{
  "d_model": 192,
  "norm_place": "pre",
  "rope_base": 56400.0,
  "parallel_block": false,
  "extras": ["some layers without attention", "shifted keys", "exclusive self-attention", "hashed n-gram embeddings", "learned residual scales", "capped logits"],
  "init_std_up": 0.0445
}
Each number is 500 + 25 x the weight over the matrix's rms, rounded and kept within 0 to 999. Layers, rows and columns count from 0. Numbers have three digits each.

# v: layer 3 attention value, 192x192, rms 0.0768, rows 64-95, columns 0-191
# o: layer 3 attention output (transposed), 192x192, rms 0.0765, rows 64-95, columns 0-191
# q: layer 3 attention query, 192x192, rms 0.0854, rows 96-99, columns 0-191
# k: layer 3 attention key, 192x192, rms 0.085, rows 96-99, columns 0-191
v64:494454497505528515449475494466518508467510499511486476491484504511512522510445518466493502491480525500488500467472505475457492520497463521540485480460519502518498512485511475472489547436520454497476512474497497472485495493500519550465527510482489456470476486556513491493493539519532534502468527480445479487493496512492508505549520448537472507489477514485518509539505466483559474523459501506461500510510514516530538518504484475505503495501512461510513512483537550469527490526490468526546476506503525483522489507495521502522494496509470512544517475512483525478505528520491484488
o64:513514461499493512548493513485510516531515522498487494518517481505509496479524469489497481547509459487527511522513482492519479516463540524482504497543484478498542492512479490509486477526465500536552492526490477464468496519481502483531481479495541528492479530477514485507509469491488488514506471510515517463479447507509528553466486492487512506346523489512522488469546541515496494494508481489494465480522498466449441518493490503520471502466515508540525486501490465534476521496477535482512523511520508528523540479458510519495482508510457504538490496487530466548508499469480495526
v65:481481497513531474465534472511427479534495520514503485476547471494484533483515521467480526501499486501502558516487511517513510479514479505504495491470495518522483497540519458494506537486489492529454537520489493523515506534477505521530516510511501518497467466521457484523501520479516515472502522471500469487504501503499503519476520453476491501509508519506504505482486476493518530498493525513474520527478518501494515499502505534504511491499442544480524513488512541475469486505512503506482512476517526512523486514496523496484459518480523480488535504451515533520536482495475550525
o65:482512531511498502520471499477518538475485436496487491491500517529506515522492512480543508464481504495512478488505496501479471530514517495477488511531510472470530482479455509525501480525493496487515499503515519478473498482465488479464474517478526476515512489489556512472500503514501494490499466498477534529523507541504499463509480530480492471585492482479509496507526490507488501513501466466561505474522489509500490500489486496501507545522510452513471511522503503525546508500520497499525487491459505512494521531513494501543532509495485526507465480512528455486506513547503467491
v66:479499484531506542460470514492518485484504521480492500480506483500495527506475502500511490511494478517481485506524502489477487537484480497501499479489500495505480490497502529504504570489519472514487503478511475475475532486493505539532496520482484469530484500536526484526508518535537506505518543481447475497507528526502504496534504484541513530493499514477501483533496466464522488506491491486460560529506497513510557494500492479529522489501509443516500524486516537487551486525484471513537460448494537451497486517521519536499544525502450468542510500514468490487488524503509474493
o66:528516489454485527559520489500499506516495505503489537500487504518530493505531505494485501537501489518546522514515506491536491537499495531485477496494517515489528493515536482504489488489487489515513512533460488488512453498488510498502516494512549494471482522488518495498511481484490514535495464498530495489464450507500540531504493469500499502375489482496496522488507529509516480507496501521508459477521491465465435515487470489492448514487508492548521466518502484518458538517485499531469505515508520514542508502456485500494454481523465510523477503495509481493489539474506503515
v67:516500520482491483502514482514515482498507471491513487483483496508521506507512537510478555522469510527510511501460505506542477491505478552529494502516510536459499511496538548511526472486498518484484514520503513497527477542514496469452483523518493504496527497487502541434481499491499524520477493511492486506479466489513469504483496456489481489507544463508503509495512515567454491522507514517522486464495503538496462505500519493483510511488527524498463441510503494512503516495516507520480543532508484531506491499505493451493487494508500520496459484532503491480486486474506530505
o67:513519490535493515480489503522482512507502513487508479535511462497449505470497485490497475456548492478442465509496518483486531484473510452500522531505488501530513505492481495485516475518513494475536466484485475530475518476514504454502509514476505506491492487498474466535536528483491486462507486501514523463554518483472509508504526543521489514521456483503495478486497511500511509464483462461516530542486504477508523473516523514522509474492493488484545520483490479490517464507504512490546498530502496506465540534520514492484544517505524510438533506505500516554517475531479512457
v68:489485496480488465481484504527535548514489451510519455485472474484480531483503501478501491490531513484497541536492512465502495519532463521485486503471549505477478530452491517496506490495495465501512470477481516520449491549534500491518502501452504527485505437497544520513494522473540533490488509515510510508480549506483506507483495497490522504513546509522511505503499479536473515499518516506514502484496511487521499507538507497527520482512508500528499481540520539519463468496500536516524490547456515494498499489522492470470496493497510492481524509520517506480507473496490499498
o68:500540535507506480502492508486460460520509530521516517549531494511507502514488496540503506493480499486471483478483474534499515461480542479509514534533458499512520483490486511486524487514491513510492531505520498518510511450474513484503487489514519501494477538502441515489526486496477480503528502479480465506550461521492458471494512487495496468506502496480501461454481499502537472523501498474526524502513484528486492464491537515501498548476481476498489508499513496452494501501523483467517534464519490516496476496503483487516498564497541481495475491497477497540495502517504519468
v69:515520519522509490549496533516487451525501551511456479514564463490526506498514508480518480518491452511493479474526470547508521489523522474447496484504537490486496501548504470477507485553524548490479503529469499529455506486458454456511495495506536535518479524484492482509495506509510485478510488512535506483497484515469506508495483502467514515511509512500490436462456545473474494479518513491520477511519521476521492497455503558487503502495473534490482491501460497487508481495495516506447520469500473538474505489524515500506459495489534539464483511481523471522521520461482497525
o69:472503519495495437468549474482470523471442438520547526474448529497504486529509547494474546490482538498516493489487521490481465524527483488529476503491501538506449495513517523507475533472518517482478489465502501503544484491535511553470504500483484474525523479519505519495499487467474479487501516488495504562515536523503458486507512533465506489562507489510510521529513455525522494508511526512514532500492517542529481487528490477497522538535507493465499498516504523508497491470529484529499458528467488464473473518513474503472529517466471472488495486493485522456483486512540503512
v70:474481514509501488503457481550494515507486499509472528466528480502481524548487508512501481493506483517528452461517493497500498518503512508498501499488523500492452525508500503481511516477509509488503474527500486506514507511488496454519492504501532513519577488490532474494512557513518525516514506478489497502502511492498466491531512471551523484488476476501499476491500489483488513508523491515499494485495499533539507470521512481449509541500540521531463514489520498479480494497478507470493494480496466513518494471496520530486560475527492504525472499536496464494508529495499470482
o70:511540526482506496511579526503484463520481518486489535504485507486529492435517518518480540495498503531512500505503496491527486478506494507507494499492476491516520503477507516515474494510524475467480503489498500526502442484510495526499515483498504513480452497504498535510496469460519512487483536494525501488502519519498547543456499494484473504488510518524505518484493521495494511491504526512491483512496476466486474493522494495503466505532483462475535486520483512505501490480533486538511457505509510500495499517456471487482450533505504506465494541473457505523503459497513544513
v71:510517513504493489535514523501481499492513523505482502507503501496509477500493519502515483513495495486514491483517480529498513502513534477471498499510516511480531504520482489504518437498501550483517503524493513508519479496473482464494506492540505516516530510441469517482496491473447460517493471508526510509501488472513489497482470484506486479506490475506489492471491532518483467501536497523552464490506511513498478499463504538466491506501490493491473489494471469511489530481503519495481526510526505549452532477502503470502502487483532519488478507512511458525485499471504518494
o71:481491508512526480459529489500509505492473469504516484481496509489481479492503496509471517482509517487489479495490539494497502492502465499530494515495488525501461501492516521509510539496527491500479494464509513514499514501553494514477504492483461489525495453556504496505491507498484504466504524504483490535509555492497473489496515545474524505602487527508485494519501471508491527504482524519485541525486522521526506483530511463513542488531517518452503511491502510480491472485508487501501484528497488449475486510517480496472527488485524490449519518505489529470498479504501503504
v72:498491479501515513439503547469506494463504512509484509504497521493500548538484509490518476524498494506484487478511498507448517534484494450517504452482485479533495495492501484532492568482516479499465524495512468474496503500478515565531486501476480495497502532548501511510476479517524493506484507473467444494516535515495492487528495466531445509498470514477520498542476479485504494515497464503473548496528503518503517504526474488509493490512518452501522548479476520483482485474505454500525450460518509490500483512509514529524511528489457510525493514485484481479515507531501489512
o72:521494489473484503578515490492491510516493501494506496478482465505512489465529500487492494511505502498501506516498503503526505492493500547488450476516492544452527479528520488490477507489518513528538496505483523469473469484489489498502519475512536486498492501468526469478513479512460494501492485527522519517447471517523520538524484503488566482385517519487496504491531534500524496514477541525480460500544508493473460496478485493497477523442507533545505467507523495514468511517486515531485532506502520495519541487452480518483506489512485486543465462512521521506482514477493491549
v73:495519482512505498448453500484513492502481452501501497480493523493497517500477508463498488518524490517480481507481490469495509527516497523492504506490473494517503497509481534512515503516488461517463485497517513516485511500505492500475514493461476466541484484537474517506485527566529486514497543514504481524520536495523504500538522499510488509492507528496507513495483490480514490490518455478515567490481474491536515514535488533483510491506486472490511473474493541471543482509490470530512446486507505490475498496510511531505487519513473481478492506532532494491501510533500493513
o73:491497518476462504562502487528486483505467522516497497510527479539504464516558519524505510511444503478515519519521498495485502541485503505502503472484520527486524452507515478525528519472534518534498505517460501482482498488475494497523535512527534497477508509492535485488503492463497526508500467480485486492507492505495486515499497467513523469448468483474506478459535526516508470489472507511460495500513506499470489484478477482505494551471521519527460501529529468538466530517503503490485492502518538496490512485469514496506502504507510532505454480482518511487495500491494480491
v74:481479481475519481476514503467564533489493486502488447487477488511526505493496526484541525491521508533510537514495519482492497523539468523465493502459510519484470511485506501467507516530470466490504465498504524517515464452528524505493514480488508486484507440527523460475551546471512491514544543476474527500512497528495516481500461479480485508501522505501505460447496535493509491472517519496518508545497502498513493521499488511456498493529511527502529502481503510521486486528482478497500500526521513505498504485496529488467514508483519509501520498526490527534492475538507490487
o74:479530518487486477501499497522453463529484510523505522507550475514490496477499471479505474532490483494513505461495474491518478500450542480482532515520479482511534516501490491527518481515488482520484531495493483478485548552469489529526489522504498526535513560517504511525469483504497496482486460504504452488492480543511448518491487519486515451525535505502485502521507465533488506488483481492525511475465519515504474500508492509539526500488455472549481483517519526479515549487526507478531486480507520510500502474458471511519486488480482477491487508456531495484477520479515506528
v75:484461499477514484450487509480522547526499479469476500478458501487476487508477507517515519480516527477487493457488514475482505479504490492496503475499520492546518534517480497465515485484547535502496466449514472497524452508520518496510507478493531503481494494473522474474518489499491470535521482496479549485485478470475528458481506482482480498499536506513527498492531519535527495524509508544519461483494484483509506558480500524497462528488472480499505479476531572477474481505502484536522508511534505524506506505477518502528484477519538504508523479561502538513488490511496525469
o75:506499507539508468535520530488534481473495531505504450500579491500545494499527458475515486527514481524549508515486492510511472557501513488523517538547465468503484465501474518530529514504482482513517546496504522494459531528462487464504483469515453548535520497519483532495477476505499496466469534509495435503485487505560464513468485501488487480453519476498505457522495478526477506459493501463497506520519537513495473496527513485504537456500523495475476517499504459488503525459478515466491496510486514506491521449464503503490516510472461496517501527488489485556497482506535472526
v76:506539507500464495528523509491489502494510488500512474485488507489513481490479533542488558512486501535497472498488511501524496506511508523512505531509507522461534489510533513488517472485513536484476510503491530490520482524515501457476490523502492503490522488486508534446476484482469513487489461509507490494496433508479489503515483504475514490513526484522514477480503530540485527514520502516525448474500509512509476500516496499529506509491508528487474483517467498495498524477510488477476506527514509519486482503485491477510447483487515530497494478506553484505503489473521528502
o76:514479492554513488469481511516493518491494513519535497504489466493470526502516471473486473483525516463462491496479525504477504485499503466478517517517496485530470514503481522500492512500503486486538474494501476517493512472491510487487506510494492495521494487492470495535537521485512463472513505490511520476513545467482476521473533525521507498551502492481475494521518483524469484482496508495510544526482507505512527489504533507501520490463468503479532536500497497480497461482530518511539495518493474497466528503529501500474564519500521493457511513477480525547523471525498491475
v77:466505501491475508492505515491533511472470477494514499488470531496508532495507530476477521518492494500539476499483514464457492499498488487548517482489467523528499502497509498522504529501465463505492524477497478477500531496499513537477501530499485490534513512544463511490502513526523501501516511493473484499508502499528497498514530497534472502488508489481505500511488479468523477501497487489488544519508529505563506515523500485463511490488507438493495479482529503504526476539501460508513470480518515459479500512477515555504532514489484468528506509485503493492499491515525509505
o77:518507469490496559525477484502491488522515519493459506508531470517485486480515514514513469520499500491490504533509501479532530523465503515479500507480521531484537477482521484491493491492515497546519484544473503490485480508497491496535514504511536484463505486474526496508516485505497538497503480504517514461517506491483522513500497461516523478394466520496499517470522535501488502500471487490496476481507452470461485487480469496522476503482509502551476501512505499534489526522485522521504500526519528519516495494491510501498481481531495558490476498506520497494494511485461485493
v78:503500508527495524504490533464491464490533497511477549505553519487519498473514481463539497487492519544481504523520480501460512556491514494485506496510489452498505502484486490530501524501507477530488527507507498511514537537483486502499465473498438525486465522509476531546517463482504502508447499531522471485511495502492512494497514506517477527503477511520499450509496501481478492510492483503499546530541520510476484466536517509525521515516508478486501597520435493507498529453489524502509451481501491527496485493506491452505483494495472484490508509472472512523480481457499514492
o78:517480489484484476528475490512494530505489493489522491483434486491490501536492519502490488505493468476489495499490512512528502436510494526500484468482494552482494482533541505476505510500504539476515519492479490490513523455515488493501542533500524476500501473517502455458497503518463506480507506511497532516473510492505480504541491524496550490571518526484462535541500470525535478533511531545486492493501501493496499513469498491465499468475500526508537444481517508497494475511508508501476542473496474460476525490535499519510507521500502464539481467516527508425504535518504500539
v79:522466492469491548469482486534532517478511499503494517494462508499494503530491522495460506505519517472499504468503497446470499492478521483519494497521498516498489485508498494498505478459494521517496530491501511474476488511498460523468501504483495480479488500443489532462509571480496518537531478515455487487475502519516496482527519451534487498484484480484526529525545500519498493548473499496499461444509481521498501479457529485478492484500555463546465481502530512471524527492497472528518489549514492506526505494486478447550515514537513517528496510557457491465487507472525436496
o79:479511467504509530521510491456536494514525519479495474509513501500512488467512475504490451486540474528500515525528523515532493515483479485516520504489491498515543495498484497494481507508492491495528503480511483523487529492521516494508492486495478521487481493546490456508477452483473503511472527525543481487512482459492546504473517505506474549360456508515518496485464506472524509461498452492479521554506502483468485519535484482537481488484554515497513516468505448510486491516466531495505506512517528499498506521501527505471496498517508509469523510502509508530500499517465543481
v80:514469502505517569480490517449513510497523476501468517515525505508487513482483477471483484503521499499479543469545479508502508523458502480529509471489485484530493489525499486492472545466534466527498516483477486492491535515514487561510504498462469492491454511512498477523483502513497533505481503481469492475481515505509507513517494504489491509503490496494530504580499521496541489530448499492446462510519501538495508505501502476557503477490469480515518515500501532477528478484494495518513451498501491515541524490495479495533471492518454511522504488469493527489485493503513466513
o80:526467447518474475517486501516505505508537519501505483499463500511522508528500498503510496526480455499514493525480480504490472517514500522483476451513522483473501499537498494500467502523463539503554495515512468480491498474473501487492489489509529504502485510470526468462513458521491473502504477538522539472495426504509544514514509490509507539385520496514528517506516493483513483485538471511495488512525496473468485546475501481494455503477546517519536507473491482522463516489455549499486535480499494478506514494512548522505499516480451481566517482556516483503519540498470512545
v81:499503504501468476484470504497501529521501472490500497504466500478474453512502463504484472488530501534495474515503521494514516481490533487502502484513490509492514504487458497501510440484504522530557486529511500514511510479517504494504494488510518489513538505480523475505519492493474465525543478497525545504477472492506491498481489533487479489495498497480490499475512535508510491504526517491523454468485472507454479503470511495508509505497493524482470489510523458467508542488495505518499545505504465518502544514481497530510562506510552508492508477541487503508481503489539492483
o81:498488512497531512482520509537523460468485534524479491468532528508528511487498487536515510491484505507538533474509489502493484513513463492501516520502488463505495506492510527513538526513498464458443523471506516543504493508505493491489510478508452557499486511508492524520473512502558518511465519523490442504486532487525531498473506496498464538518507513520515485514470476489466527467517487527486521516501523487518509515510516496487487489531517497475494517507481519509476484484498487482484452473515503481496467469496483473496450470491493490504521576486463499483485501509522501508
v82:499488525491513540531506503494532514505517467458502506508533494511536486491490515491537498494491508520497560514513481492484490511466481529476494484488502469496492500505501492461460522494501464529485476473512516504472508487511489539518546484472513511465448492511533446510539503510488512516490495508493494491484512546483514513524502521496540516497490510509463474494497503474498500514457500503461502506533502523479500457495506463540511504509492506515514530486486494510521522503505552529506497474505538494534501501482512499491471486509448475521506507455470537493509482498485507519
o82:515483454480480471513473493500481489507505542505484508504451490486495525530466505476492477526523474537512479499507466482518475443508535517492505490494492507524492545513505483497468467519465526489506519529525474465542529504474508502508482525493507504530493525510488520494475506518504488506508496498506525464508447501524522501518506482507495535481536493499541522538489500527506488502554498517513469498451469481484494551494480519498463464497513490524525473480505504498491494497462479488488514479496481511495517501486519519524482511491472467543512487519561487477509549467524506510
v83:502472495485512482498477485482499533526503517497468534507514450489506487469507519492505485473531504506495498466541483491533519476497485489475509504486500500497516529503490496438502483501525538492494469486536519564533444472494468458488512493494539507485503470452505478524530514473483462548545495505506518488457504480503533485492506503454489495509525507507526498462502540507492480484516490512518470503514486468504459509458529550467490526485477543489495496497516524485457507498506527532503515511505505540489539513508506478504494473514550511491510494527475531529472490484481501503
o83:464531530530482442480540511513513474481481460518517482473523547505529481517475486477496518503497491510537524512461493507495448519524504473527499482505473495515471488505503503541529544501511523483436535461489496477481525535510492509498500497506463516549510502563509511479465489482497496452467520528505477548539497497528454489472494516485474492547501497519508477534476411515495524468493502490507528522481540543516497490512506486513544511555547476448498502507497494479520476444492491480478473523486509487470479515493487503492497540447475468481508541480515482485488468519555497531
v84:481540504492470470520501478497505515513488473513504475503462499516475454491523486505503525503508490492499488548465508490525504477511496536501490528518496515477482497485490532500502447527482514505534483520479546515513493530519497447500494503524505515504519492471478537457519492490490469510485482501545509489497488505502503516460501501488544485506525476522481513467542504540491509482524526501519472495507514486509453504511506511491506503518498538483452458529490463504483522497514520491485536535507501506485516494490493493487491481490553480467492508516495483504484478478539524484
o84:502510518515540531448486501512493474512505513502490500523515505493477518512477497519490504471498502494467489483502513501476523492506498455494541539489506492520504507479496517482524500494501482475468490490511498555511541479505507471492509534490465505507509488503479515530505529492520520494517519496485489493536550471489481465499518522513469500600488502489483486486448482485477527485505485494515530508479487506502546492510527503499512472515495472465490518495496511472519481513506495487506499481502483506486467501538501472504508509511533514455525536504476503485520478530497501460
v85:510471514489510553499496481509496512506477525514508519492497496504489503525481487473452479494531510457488495490542498473495508511478512470550503522478477523550486492497492487483480523436531508490527514483483531493513482510483500525476513513460496490490471497514525475503494539488489526511522497472461508466494549473520517488502506490506486516497494505473484539533538488523518507549467514488470462511503509526497509496459521467512493476492513490508483511504554546488502500494500488534488495507478502494539511501485489500527517499510513513519505518487502537477491517517518454512
o85:487513487509513517494499513458534502510531480477488483507493552504533503487490493508537494508507507531505522532474474527498488532513484503491477469501498446481527503504464504494466498533473495512513500511537478501445524489507500500510469492509503514488482514507508499499496460513508504511467525526508503510510468512499547518477502472507465533379474497522557504471478513460519508478506454487481520516520478482484481537518505498515457509514547485508503504488467499498496488489478542479516508504508503515521492512503526507503486513494471486495521501526486470513530494497478522480
v86:502489502548529502483488489492484472489514493495501486465522526511492531508467510477518499514493486481494457460492499515507474533518497472521510480485510526546511496524509487500498525470516481527446491487482479496506487495463503509520499500482485482495504504532477526488491514521507485502513518497504484505500468460516504499502529506543488508511512508500534512521480480496547465505474459525510541478500489526531528541537471547517506496502507459509530478479478533474520489499521480487504493476516479524490465484514512494521465521499473520488506482506511489500524512514450480517
o86:496463488494485475530513521494501501490472490494503496529505466516497470509548497501487532507483498491500517522491520502476492526494512547494486498517513489470513452503483484545510488516517518520562475513477510464487486507493492510471493489509520485485514485476538465484508482494487516500473482494480507490495487523500476504502491479494537473449487479494493476498568552514482503505494520463490493502504536488471481486513477473501504509462518532504490507501507462545485514504497516515503498531495517481495561498488521512499544483508518515505480475511510497555504456479501491486
v87:489462466506497476469480460529507518515490520472544532489446485501470521522478483496473502491518512457475463531503521506534489478492467516474490516495486542522507528473481556525498475466500495465500472489520511540513496498510516494519472520469511535484531490497544517532492519496532482496507490496502554486489522461530538498479523532495490485494507486501509541524536476534511473481518519516522507470457454463508497523509481483496469507502511476511479463511538532524476492509510504538537516559435479503472556500510477516507503492444509471512521510530524505477501512500506473477
o87:523528552485517525486492520480523469500539500508474469561565512513517461468481486546497513498484546508505528499480508525503535528505513491547494492508512468490507488486485462497577513515511484519467518523478516489434496538511493477489524450542500483465512526505465519488529514520526524536499513497480458510510456500502468489490488458521465496466483485498508456420457532465504504509476489444499514514518523510484516476496516532505536502498499495454498506485475462487503502513485499458480515465521519531521445518505519485497509498534512543473517487489461469563492482492482514479
v88:512476506471498476553498528515483494486493497513511529511495499532492475506527507496520518504510493490494533521521505501524502499516512508470484518534516497454491527484510494548508458525452536466508497514526508524524454492488482472469483497508515544464501503469481517463499522464474492509472487492555502502505479508484505487494504477494482484520490460512470498489482531524464483476509513525533489467529491481487468500458496503469496514496495547492505502501510470497479529464514530512465507554469459512470496513507507466472483472504538509459487501500510521503487500519510531485
o88:494507509529478471458508485496465514513508491478514483506503481466476503466447494507488503458502511500469461491475490522475534429494504465541524473463463536518490500493487496476511522482551524502487495472521509516485553506529509513532506518482467496535511471528477490506479502510486493491493501509478504531520532490496473495507489544490514495622520524517508506499491457502509525520510499498465526522468515524539558456497497527497535497489490499474489493474505500507528444498518489462528518494508491499468508509519490509522539512489518493492530483479513499491495474514502516515
v89:513506518460501527486492529468552509464514481504493469505474515502525504514490511491516481527481518508476504488475490475430500544499507479552496468473511454512508504494508465512512522479503508489521531480483504442495503495496513552484515503520469457514484560522482526462515478508486529517460488505449489473486492491522496475523477426524458501479471509496514489522483492509518495521455470514489504517539495533511523515487481493507498500514497446504509529486479505501538541484506476500519471512533525500510501511496510488536471500545468512541494499510491490490507493513527471496
o89:505474434506494533525503475494500516531489537494489474493487457501486496474535488468496463531538451469511489516511513502545517488456484531489490526528471549494506502535505494479459491514492513544554479495510499498468525490503489495528508480478502525500486483503503457513502484495464481484520511534515508473471495482517511536496519544487566507351542514497492490504545534507511486495502497524490486503499511469486459510508504478506465473453506536552497485494518487507458490511466511506517538514521509483521539457494508530469513497497480483537497479516530518497510519473468502524
v90:491493509489485463501499518479532504498523480501489480499516525497518485481504509449522497479510515515519533522462508497493517542524495486501487498501524477496485526453503486531500502535484511499491485453508491504520482484512544522483506495503484508467509519536518538534523440519523467489460494498537475496517493503487486500498509482501473511504473489508483461513488520517466498456526501483493539538530515515467485503548469480477502543531481533480527556502513502508482500450509518458497482526490495509511518518513542509504499505473485493476521504464497516511502474542466510470
o90:486496504508475479501470503529457512507497527490497499490501456493497513486490498512513490501484475472486494479506464505492516428467522508503479467501459517498507504510492495487517507491536511531506502513511516484480534490470471500530515507500497500521501525471497501468483510496499501472516497506482522520464515526530470502518468513491556461552554532508499506499499492508520497541505531532485480474491506498507531477459520540484513488467466494528497470494508515500513480520515482502525525463507506514494505462495463500524514517508511492552485471513512498490507483475517498546
v91:512501518526502538504491535486486455475531529512481489498539505496494521524502510506483475515495482486495509465520479500484501533470523486528518494496515478522492479530495458490511551484496509501457537527485479474487546493463483529528498521492475465499493535518501502509474486516483533489469483514462454482496523502524438506508490465507491513504460521499514490532491497524478509550452480511456498477535494533485513463506503512530506497485537475524510506489471494486513504478498479506517453470528497504540467474540490510495500505537459528527488505490500438485500516484498437535
o91:505474464480482496527515475492515532514477484493530501465422491507514497496525512463500513497522477509505498503495532491505482495522462540497453471505496542474492501528511506502430493500507517506573474486494499491501451460505502525456507473506534502482451470483515455484523485478458487487506507512536560493487475484486587495513536530500519527395510486502492522524522537471558466476512495526498486530523505485493490531521493453500451510486501543526513501491508495505492469497492521534505509519500503459502554530479506514475497518508489483521495478536514569502510515495477522507
v92:520494519495506473515507499482521469461515451498490491486476514516504478503480516501512524511503506517498528492462497508517489496506494503531487503501510485514517508519519491536493471490503549506482530479483492496539470465517514493495524495529533465490494526500494497466497489490481443498453499478505505498527458479508499507481495474508452455504495500515520519524476524521512495504479503538553499456507489546510489537497481517539504492518482517506515487466468491446511531461524498516487521499510471525499501500504499491488451507501489535467456474527533527498519533512474543508
o92:500473465537504490490506515522483518504481544486503448518545436520455524490529500465487505485504491510509473492506498496453525479479506495484491495498478502479488484513463487493528494517530511504524436509526521501476525512478479472514472495468466538540526479490505482513498498518508508494475499521468498491484510505500491507511505536503533497517511467490520455484572527509472513464541496496459498520464545495518538481519487498482511497455499537480507538495517473553481453499480501465515507518481529478466547487472522522499565486488507492512519497494539501530510466494492474524
v93:511515499483477549500540499510500509506512506491470507496503498445512532507521471518478466508488499499494491477545478507474507522509524501514517489503512490518499479517495488479487518464516505512523527536496534496489532544460489523529501516477483508490494501508512469534495446479437506506507494505473474491478525491546465515490445517535528508491487488500492467491546496515450522515468507476442481530526505517474503468509509487510513482502510479503475491523461519522530517466484496501515495510496509501518496500473477502543516517526494483521480512462504461484504497480480438485
o93:503498477490530506502495477495514500524498495471522510460441544506508505513484528487505507503511492510490499496471511507522471495492455513469462506527498479491471527516517506478477505520442480481507507485506473507502471440496493502463492508488492464496454493504498507487510513526506488514503530517511532490504499497491571493515524502469471541439513539494498547543466505482555482512498484525527511501523471467503487540521533467491449464527488504512541504480500522455459500508504517542481505472506487469517524524534516493484489513503502463511513523562475520472509520493535539511
v94:491501477518515515466489458536469497528486530474537578484487522522475533504503508539498542503506479465521508511519506521490496495471496494498487484499476530539514520503521539474500524491489472500470472472501498524478510483482490501488460491460485505485477469517503507538524543522535507513513496521483495487501504473509560493483529530488524511493521533453526541489504488493553482510498478494475549486497485459486507521500482500462502506494506428504518484487502516486498476547496492509515504515499507466487517486498478489505491525473468468510504543500489524489495506491471513514
o94:534485511468484520523502507458544481492520482494484493558507501526497456508481493489499468495513514520502524526501500499516499533517488515522505480488545508481519469490502460519526478495513508520507524532467510469505507532503504507498522502557528463482544513505496490482493499520466514492506509502508495488522448504506471474525483432521474499438458484496499499477486526494487501497471500455507508492509508513460485494498446495519546498485550497498477481497491461530524543521475516488460511497474518533513476547493539496505524476531515542490499463493525501505480517479500484466
v95:521487520501510526526471539514518526498542566488451545511512487479521552477509495530499469494511506505487502496567486468486500515493496503479498488505512449516515512518489499446503521491499489502507473475520488490460519490488448497498469493472493521478459481485527499514530522469496511535519495493476508469469498515509521474473474493509513543484495510493526473492526534519492512532460483496480476529549492470461490486472535498504489502489506502519522537525458492509500522523478533523534474473518513497517483472504494422505540481554491503533498510480473510515474471463477461514
o95:490501487474480469500529493502529496501488482512546515481457534483490478531459486470476481522522448519542515487473510532566466461518484521511489472485478521528481525524501488510484495505464524475514558473485487513549484494515506522510500501523501512531502496551475478478465491499443479487497524529540508503513472477510517488509520510468487531443524489524473529561477433511523485493509506520528522508480519517508473515518490485502504463528542495488509462474503479482506500448483494480457529507490484479492496515527501526488453528468475452523537520509515515453502549494549530532
q96:510470471502515521480477508433507517497447508508487461480493517492515530475537487495524494503469544529492513474564507436454506588510513475522495516528541462525485539491530473504486465490505485502527482489511497503493508483462517572489544521454503510469531519507504528504548525481509504527520491448459510533556523508470476456533446545515466507472469506483457466514509534478487500500500477509496530484561488481539537482499430467475489504448451473525509510538513532457481548534525509491550494495524515467529533496503500511456499520545460502496476499514480453455500533537460499559
k96:490475540499500546550524503519487462573512509537523507507525493492507520521470475528503504493518501469516521492493483511467473517512460461488480517509511471489468507505521491507483552503522446473477468499464513498514496534506475507505507482470497492486514456520501481466485526518467518470528487477510473499486493508480494536470491498502501508465499500489452483492488485518481541495520485536489492491520466498490477455507534500537544570460533502527517483477582537478464435509535478484536522536538482512588542475490443455493470494474506500482502477491500518524478514461455510500
q97:490496500521493515514483478478469527500510547464533513511476506515512507448515467513503518495495486460514528500468493528493505506491489463529483538495486517549521527510497519463508510495439520475510543492491454520520534511514487482500538556515498506507465490466551507480509493455461499535519529537485473500510493519508527514529493472502528508503464476510456530520499509504521521514482489525488477474458480525552467466511530521495505506517505495541488480461491482510525508497489532496486506495498496476520429484498505516529503439513494495526495501529526458456494509527508487459
k97:516491532537556471496524496506523490490477506499470506540535492478536513496500499469494479500466534586470530503550486535458491516521476513484453506462522503460459445491522482495496487493537500492476500523529496483516496511516456518471488501500522499488503524499499511526525486546438558487475549470493517515495468534493498523506509474496553528491506535519533473465494476422457468487513479486502473497519516501434509490527455482516512516497496551440488554483492536503528487469514517489464473505496494508487463554508505501460501483496485523518524499444482500494520530501472524535
q98:464521522518540547518546533518477472512491502509540519523512511483508516527519553514506517565497488468471489479500514547478500518561467456475443514505497523426470512513508526532493499504537476470471518502448504496556443543559500477499481484486498514510474496511455502496507453493501498449523468478532468510458493503509508568529524510490467482492522464451478482551485479564470484468533514500531525481458473495498468536484510520485555547530516519517558535514511491479494453461540493545528456517450505493523468458500454448478516489430506482445481506504455511506486457481539529492
k98:474547494476508513535503518481502489505472505520516520525509514507492518508494517479507488501507519499476508560497499477447492562513499507504510446520486512501495512489499515513510527500498509482508482504447525508499515453520531523501502484500462534496522506498495503498489480499503439494486476513480470501529529534521513495520523498470466516494496493502501459488494511504501479475491527502498509472524484486545483513534491516539477466490536450502527497560523491519449499508464483480512510504468525469482510514505476504490503492502456507460480502530501478455484483498492490464
q99:490481484500537477488447512480509496514516521499524555500469413450460577524458500520519513530518478453468504524524538445523483484504458508456515439524503510505533464495504515499530501466502525511510458563492502471474465479531488486474473438515508460521554558531510479513541531532532482540540479463487527517400508541494524460544521527503548532457545491540491469432551492533497434521528512523492442492550542461496490530458513463479505527453528456451486528485496502467480474518499439567557509522491536518494557509484522446511563535480468497542491455495508497542521508440478467525
k99:512489553499464567562589541516490474544479497562559506514532533499497492527525526521503566518503490439467518506473511504489496560546499478479459469567535464474475537495525516521459531497543474468454475491437474484518461519583516515479541506484495515496534473518457474464506533502515465436503428471520501551458541521478492543501453515490475512466481480430492480540497490526461532486487559553524514493504481494504452467512501509507525517451485473498500484532544526430442487481544488516540490518526501480600537453505433478490521482517457461433439457533463504507471458486493496483